Weights of a small transformer language model.
Architecture: LayerNorm before each block, learned positions, biases, tied embeddings.
Training: 843M tokens, 6434 steps.
Each number is 128 + 32 x the weight over its row's rms, rounded and kept within 0 to 255. Layers, rows and columns count from 0. Numbers have three digits each. The size before them is the row's rms in percent of the matrix's.

# layer 10 MLP down (transposed), 1536x384, rms 0.0334, rows 1183-1232, columns 128-191
096:086111156155125119144146122155106109114166166086152117104106171132102144134101125114116133141175146118104124157110137129121111122097131081080142146173085140124107089143052092119158137063175131
104:128065130136158130103139114118175148120154116114142126126124134105184088143190113100082094170109146123121101126142111083143147082170082161123140120119079129087134092142110179153103113091135123
101:144135135113162080155120131121108159123178105120141197151158128108152076142133164148179172093217118171160128095116135164052108057097195170115103145141124100111139081129139106092170072071150148
101:201111073137113143069165113147107143113184117172111145184094165143101175107129145145144180094115130148130093144180062113087152168163059125148106150164084125096105080143178189140157067144121133
099:113121168144097070169083135190099122076096163144178143143122062085147103117157121129119075134111161132101147090103082071118154061130156153115081145144144137094144145130159157128173142154145119
101:125118183122101140122085148118111152105128141139139130136192091127148118056085110108160172110110109145182106161188183118104167151130112118129155159160100078129125140136108139125121122111136133
108:082142135159178094135137160130134123108154177109120123131094101075107141120131141119098098148160108166169213120202145089140175128186105113174102103139102170132099069152137112108168048076152183
090:165121098233153142107130095096208156151103132142122131098093129243097099170140129140154119147118071153199085158139102155147156172104123048150116125118158094050079164139086066169136119156144102
104:074137135171137101125090150055112088092131163136192161079118116124170137137084077109179130166129132115091118138145155145146123141160159175143135108113112130152088140159095114119173092125103151
095:095161108082073142082131104124149169126094101195163079112163153177149113081186100151077142139079128150153132128107179167095154067137079143057163116141142148123120147093107093154131111150148141
103:123120105130167112182208089128117119120091067096080118163158116171059101109140142132125102094110101153100190164121136155136167154090170100153168061093051149082124133066072143075070185132108169
106:114110196130151189108088093089134147150117141138130195090119077111080147200176077138159103177078075072136173167116115113112153135114129082122170101063188168101141172161129165072105156144111137
098:122135076138134097116107179130148108176083177114092233166139103183103119139178081113145202087139135150100159137118116102094178073154125089107082109110125120084164136149130121147159088107095175
100:092075211144141138105162132128108121102151094124140058128110107114114098221085133181133120130158169107115147149141115143166095131188194159083169151113142129131141076145060157139138097109110144
104:177103109135094124134125142099143109072160140161188136146146157133091152158152109102150142134175212171111077115136109123112117176114114117102150128079143148136149152102089116102162155107117177
095:157119153145084165082158133098150183164150052120049112157148100173088132162080137106119120080137089180162077139139185146138157132128152127087151122108098061128149128149108146145097130169080103
102:138115121131136116117148130136134134179044146097144100116140133115121135109130141144237103160152133150172144137060101128119145117130131098141194120067112152126141171157156111183087080139120111
097:164102108102054099167149118144150150116094107136210102117195089125148158180093173131110156158157154093109122068140117107133148107145088121111099099138108102152118116108183091113150098093086145
109:109181069100100091152142140147120135100058089063083122153083116098133155127089121107180151149093074087078098126084183080116145119149180087185107147180173140143141155094094124168136130124103175
092:145146124116138158148126133123158141124156101127114145158159128160162103179181169170198135089101088116155130203078108057112065136165113099088151113109094079171142135056128132096171110141144160
096:120113160159121132178111151091121129135056092131120080081142181138156117152145098099172148150104178136138116146140190193098138146110157160083108178178056085104173198161094114107088160099132124
100:104161125110094088172136153154131146123104111162150124115111089128053074136093160099112105108139103123123186110104121121162139177125101142116136149119083155158083079171103124129079069207153149
095:177179085106153118100153115174151117158165231127161123183111103144090125081138143118155141078142146141155141127113156084111070152164081132164056098139129160137129112133143145102172174113115107
092:075191112182124103080146101170139186123116118143166140128108117080144134142107108119092127130133158129178126095152179156115109138109123135151095127077087104119161147171117164137173123118068145
094:092138222124093122114177130153155157093112071104165168108129188134097112141117143132187134160185129099125125198152102139110137151090118096134181128144081115178112108134093144165152144129126151
096:162048173145189083114059114162112093146116134173147133098114118133145092119079177084134130154117167115130154114116104138170126141113102145101093116091096132148225079049149101040122109084186161
086:171141133119121116106173161157118126074068140064153117124160146148136108084134137133133195164133103093154162091079124162045142059110092137145084107051208160121070152113123161179139181121120093
104:171114187107135093127086144078120155127165070179078135113132132125189103176104154095110137146127104099094182094104117116118108065127083095106140162160190151138148098153096051113097126152122130
100:145135098137197141103115126112147165114101125127125123053117098044166111154103100120106124128122045149143088153112146115105146120112168077125186134087043104143131075094122080128110088161191126
099:138038111112114173109163152104091125177071080097110114133114156141074119098128159091101127216171161080134101159133065138108152112079124115127068151044164155120076111187114188136193173109111116
094:133120142100143090153151130113136169117098210075124125149101129104086088170162090111176162092199187119157164113115156143090135154161124138197139119120162121153145089110157112113211099119134103
116:084113112087137130147117162146105133124159140119191124092182140096109147129134116114088139107148153093061135079118136087094164136136175136142146116147106158103172103145084128150105102101172154
108:157112149068120107153081130100151108130092113120152116146140140192112162134117122085106149153118126148058135177134092168162161101145130087105155098124088160140128175103036099133142082142096128
107:131096137165191093084110153166132145152152163136157067120186146147103135107129088148128163091134166065113167171130154103147154127165140146149133161141158105041129077218125112086098141123132118
099:060145155110153147165082165071185176149178132126087107143105170128091175140104103144151123157152087145169163123138197133171100070079079151137100187091104144148099119179090098109109087116081182
088:120087116116135039122137117145113130093113082117104141141163159157121097118115166156165196108114109149110111143110140149093116137171125098119135111134130123127191119119088153143105134150158105
105:138175109133140112133105146095101155141080185205060083118135160089147157085169126099192148128105130094104116094147073096121137130185093072163122088183110177092113101116120066102193080070130149
102:066188163116158106191138134081135100117078125139142097135167095128152145121184139110155141148154125218127133153120156145143108095132098066065166130152111097105153147142099044161113128081152126
093:099135132131098096147141171133136177117115101119137134103143096083107140118124159104088107075149099131142122081107131078164194198134066177142095135138191135154138105130137147120083168172100122
099:096104125172080151098143156117121132090152115066135108156118154135175148132154118142111104130129085135185134140115159121162128128095085190112179091097133121118148158156130106094079128106110109
104:137139134069091128118143131147137128117100153109185144091106153137167077102124105155161159086080096157155108108133082126143079127125053139053113091130080101078092113133154138129115130100177104
101:123167136125125160092069149117148172151084074137167124077091066123137137073132153146181113148149127122121136115071117140130123166089172159113131087160110100105103096201145179186125134178118123
105:151111081106142083094123117051180123121156126098142085126118143164072127158132147140092154134090106101171127187123164128152138178145100149176088117159112058117110147150100157088122170126077111
105:150066137149141123101109103127072132172113074071161113085148122154151084108124090093112069153116151150148121101113151086115097098054112103102136134100124127117177153111116134138118133153113095
094:139111115066114087196131169115125167088076106089112124119130133110142118146102096095133102138141102082160155163109102149112021065122096150089148145170119176125093117126107151137121117081121110
109:134131191124098157104107129115125131139148145151143114122096112090153157146149108151097087105074134150144120177141125063123116104154062113156147182099165100114161138135126149162084088113129136
108:155090063121101147115126095175117129118101127140110221182130117116104094155068168117145112146138152135124096094093140149153151118088118162146125104162139139139139191158093151122079099124152154
105:083155158130148159088129079111137124056125118090103107154157159134075085117137134110147135130141104074174166188109077112154148169096138096157108134086077123165089096099132095091083147172145109
102:200078122112129104145135089100179154154083066166129165178128171128106089137212120079084146077063163173110174144086235097149150128075128097165080154122172137127134140136120164086067182145122113
093:047045125074121068110134149094089081132179113157115119154114127125154118148116147090187148144046113157142110114091111130083077111108057183109193131137108120080135065155119157150082100161101060
# layer 10 MLP up, 1536x384, rms 0.0342, rows 1184-1233, columns 128-191
101:141074099102167177130137167182103146135132127144136164171149092074110121140107107100162147148139127110112126134112079180123149081119144124102168137121157154162101167067136148166112114078144152
102:110142176148115116076155161127144107180145173137185128194125123163139086174180146165151118139160151145138113133189128182090109082132131022169149160143127056155113072111103117174119091061129122
100:084126118143140175105115167151140096109101166160190158093085129120123114127072170144062180192093160118070152137088118117075112145129156135091136164172143126149153138142162178160141129116177104
104:125131139166135159121171144059098126154130127060136082190160181149110115029100165110169112197204193087168148104151092109111067130130143165115155125125118137158147122127117126072067102098195080
092:110104095125092102120146105123087131105113094138169180076142095216139147118069124078142124120158113109143089147140127139144124101108115081190067142160139135122128131125052114159134134106142141
101:118174105076135120131141107206120118171135138113106178133099138159171156053155106129145154114178176093111155082106174100118084119126129121161073126122159129175162179128092116106122143107163095
097:107162190039171163108082122185142107114114150087133086106145144090097128171115138113160076168101114111144139116209086145091065105186142139124206106173149139122115059117195138114095077131143150
100:157161113148156129080118131168129141147132154139110120162118114095171123133094113111090109119159150117089196093105176133168105090142113120162099135072130135158137158160093144173182129139149118
105:099097126117079108163109156156132153207087150093180116140104145086172098102109133076076187134196077118091126163130127074143143114171133085118106098138095161144157086120181148163140129092131057
110:113113167154123055184132123167135150148039160113079117137136151153077188126085097105105103109068112138127153140193210096134138164148166133141119096120098112131157130148115143122097088174133117
098:143200183108109149144119111090116140152093093137112132157151170094155142097113134135125122090186145091096146201121135121112111149088073119117127144088123124137158082102113126141128196100169191
087:173120176123086119160126103127114131090110058155104126082151151077151134074148069110066095086100140115185138120158148167212106128139146141153125129210126151159149111090056121095081153157175097
103:189128144074162193122146125123178136131105139115201141066134082151134175192123148059136167157129119147098124155103122146081114049115116098098106129068151163195158161122120138109098122109147124
093:091137103108050148153097147139122137153121143159146134132095107129104141121159122101124191105206080090054241122103090080150133127136185116162076127133141151158180101161127127101175127057188149
101:122100116122123135089150151104110087101121184158154143104110105100134151094153187073123098137114130202106158087138089149145115132158177129140112114173098141150127102173149148130152128091120191
105:141113145131096143061082203123136200083151079105137168115115106084096127076122154135106172127105121129114081078113128070114181156097150155105127097072135094155117094115125172168091089140108092
098:152234102134132145120138159135080160111107116113144072171093128136151115064120175144119155173136145157136112153143089152159102146144165095173116102129088090118133131100144169160118148130146123
096:163097155117124083131128124106083106188145077118092139150066083082085150111141155194191124139100171173085093095214095132174140129132153137077165132151087198125137132153129099120182155105143117
102:168131154072152168059129169160146109130098126118124116158172113156080125062107132133127089118174125106140085114117206191209166137143094120138087126115159124196150140090172083160117068144148112
111:131164141157098106177120142126114123158127103128121124096115152107126142163142147139140100086154162122104147141157132207093207076179179118178121146123120048151106159156064092121089097083156125
103:105127151113180125123132162102141126122147098088156055097108141169114145107096116108102060168098135078132130084147118081159146107139090117148117138129111147116080076137154157062086176161160185
097:119143205125103139150161180083120157146087108098096123052107140123108101174120125070133164114091106101111152120177116102131139058137114098115115106166100088130096099115104156100156132114087137
094:142151086141032131085126131161146164109156083109128113147102102182130162122082096078139163170153097082140128172126070069143084126139126111097167080159101127113128098136112137106151108147149135
093:081162112142101097074105128122152137136102136093134127162159135126115151167121084176113111127080110111154110125139128068119111059132083116071159038187089183105134106104140130103118146150057092
111:180137144125148089089151121136105103090091212145145120037201134112132113131109079161123129138135112123120140174165160134143151122156067104138188099173142155130114135146105116124142139164054139
097:122161178139137167103120149206144118158144179135125110142149095078115138113151053071176140105136135097127150094106105170139142134115156162154196122106131087135102155048096091095145193144170117
105:122115156119112156185119182122198124119108129094117112147153120107076132089124153087150135160155085128121103159146149059142096143121176162150137115161163140132043118173155130160128120177119122
096:140141162106148157089149179135172106177107129098129150149128155170094141084139105099131129153202102149118141115104134152139136131150118165164103117088094136123081123143096148136113109191114055
099:132191113157150148131074144147140151102126158120175157121146104107079112163166126155186054158120126192126156121120123131161151107160168168147165138163135163199110119123177127140080175106148108
094:144183117142119182072104102116157092091133174102089080119091137148133153150091119099110088142144141124154090157146106121155145135095160130133185103119147132111156108120172149157144142098137138
100:133143152133137107129079216168121137125103164114092195190089067143122136125094150159094161197124108157108141099108181132111087096123153127132126083093097085147103155120175128143103121088112122
097:170166078084141176138159097181104096134099108151124156124158133111118145110190084148140129171191156100149151124056153188084117134134126117105138150123084108086143130106141149163145141114111133
103:168143100084143128137146140148105059106125156097140169134111064090104075078049083129133120144131062064145151132150123113157111082112205135127088159104133170179151115191105117100176096142169134
106:166116136161124109134131126144117139128142126154098071115116151175100122093119145087057098126116106096140077119135122108126080133117148151170103132096154089156092068154142162124144140104067069
091:148121160144151115116074151164142076138126169118168086146119150108097102177197113143143082137087135129149102150057096198129083116115157149109162135136155162138181122065128123147106122097144130
094:117155087141106090114110154173202110139150101130164163153090152144103155108154145163111159138143118191076132163123115137159112135081177120091093108143135120123103135158111115118122157177158095
102:157145105121144156166152132109183186144080134146147100106059088095168169118175134131132213119113128120121118083119127144101080143163094152186133118112171112155135068140154077120133093092087147
104:150064179097049134130136122163064147185148137098171142149141091127124124154071095085110117117184185127086210141166139091108118158098104160073093116151155096185080136175125120166120152113139076
100:111168113130124173139134113220183108070030147153097189103131175162105097123147151068078135106184177148050102096111097103128129126123146125164099175128111177123084133080098146115121160108129129
105:076144116141140089180113143141155137069095107146117089117145133180142098089100140137143130174114135120047134128216152147063168123166180090152117125087106158118178113141081146096123159132092103
094:170184100152077145184087174141173099182070069091150108130099100108086130178186128174142117138125151111100159166124109121119132134100209130139158114136135150085166105181089142165150157115087094
102:126111146141080151149133151131087152129114198116097055085106100107148178110100065116085088121172127122087159124090190199099109093125073133182107112141092145143087130134119115208127125078145165
099:108174112129188098194119102102162124187156110112124136134123141116094120116122086096134191099141116160172116080149100161165100107099162118111176118141100138184076098158130113105118135055131156
104:166132133115140101129082176133181067129103199163163130119103094128115059115159093117118175075128180103139102173115077137117181177185179173107161116082125144110106127110166132123142138132137154
107:113114102113098137123102183104169115153071139132138155168092141140035153093114137113059098125136154173131121099116139109105100174147146190144112136117107148125076169181089127159104128182125172
097:098146082161111115106113145091080076107121112134105125150141067130104180148079093125150166154129159160105162145192100157095101117104171159082152099083151162196135124172089108116118109134126132
098:136135090178127136078120119141161123133066103139117120077165109075172196147062108114149148069097109125113137155156122143113134067139121127116152075114127144108112110133067115138118131129075129
097:183084194127070112119092145132121071114107136103094129031127159179116159182135128097135083118137082124100179136171124071143048135130172130129135122129134178132126131106156096118059109118170159
093:136119214144135179161085167157108097128158107117092146127088107128091115134202133153125194122142153116129155139099108061102118139134137147140116126085081080120119117097162110190093153122135152
101:109142105062104119144106109154131121086132173137153066117096160131148123172078141121153136097158137108182128128177107087147144174152150119137148145146189153186151089142155095128141040137154121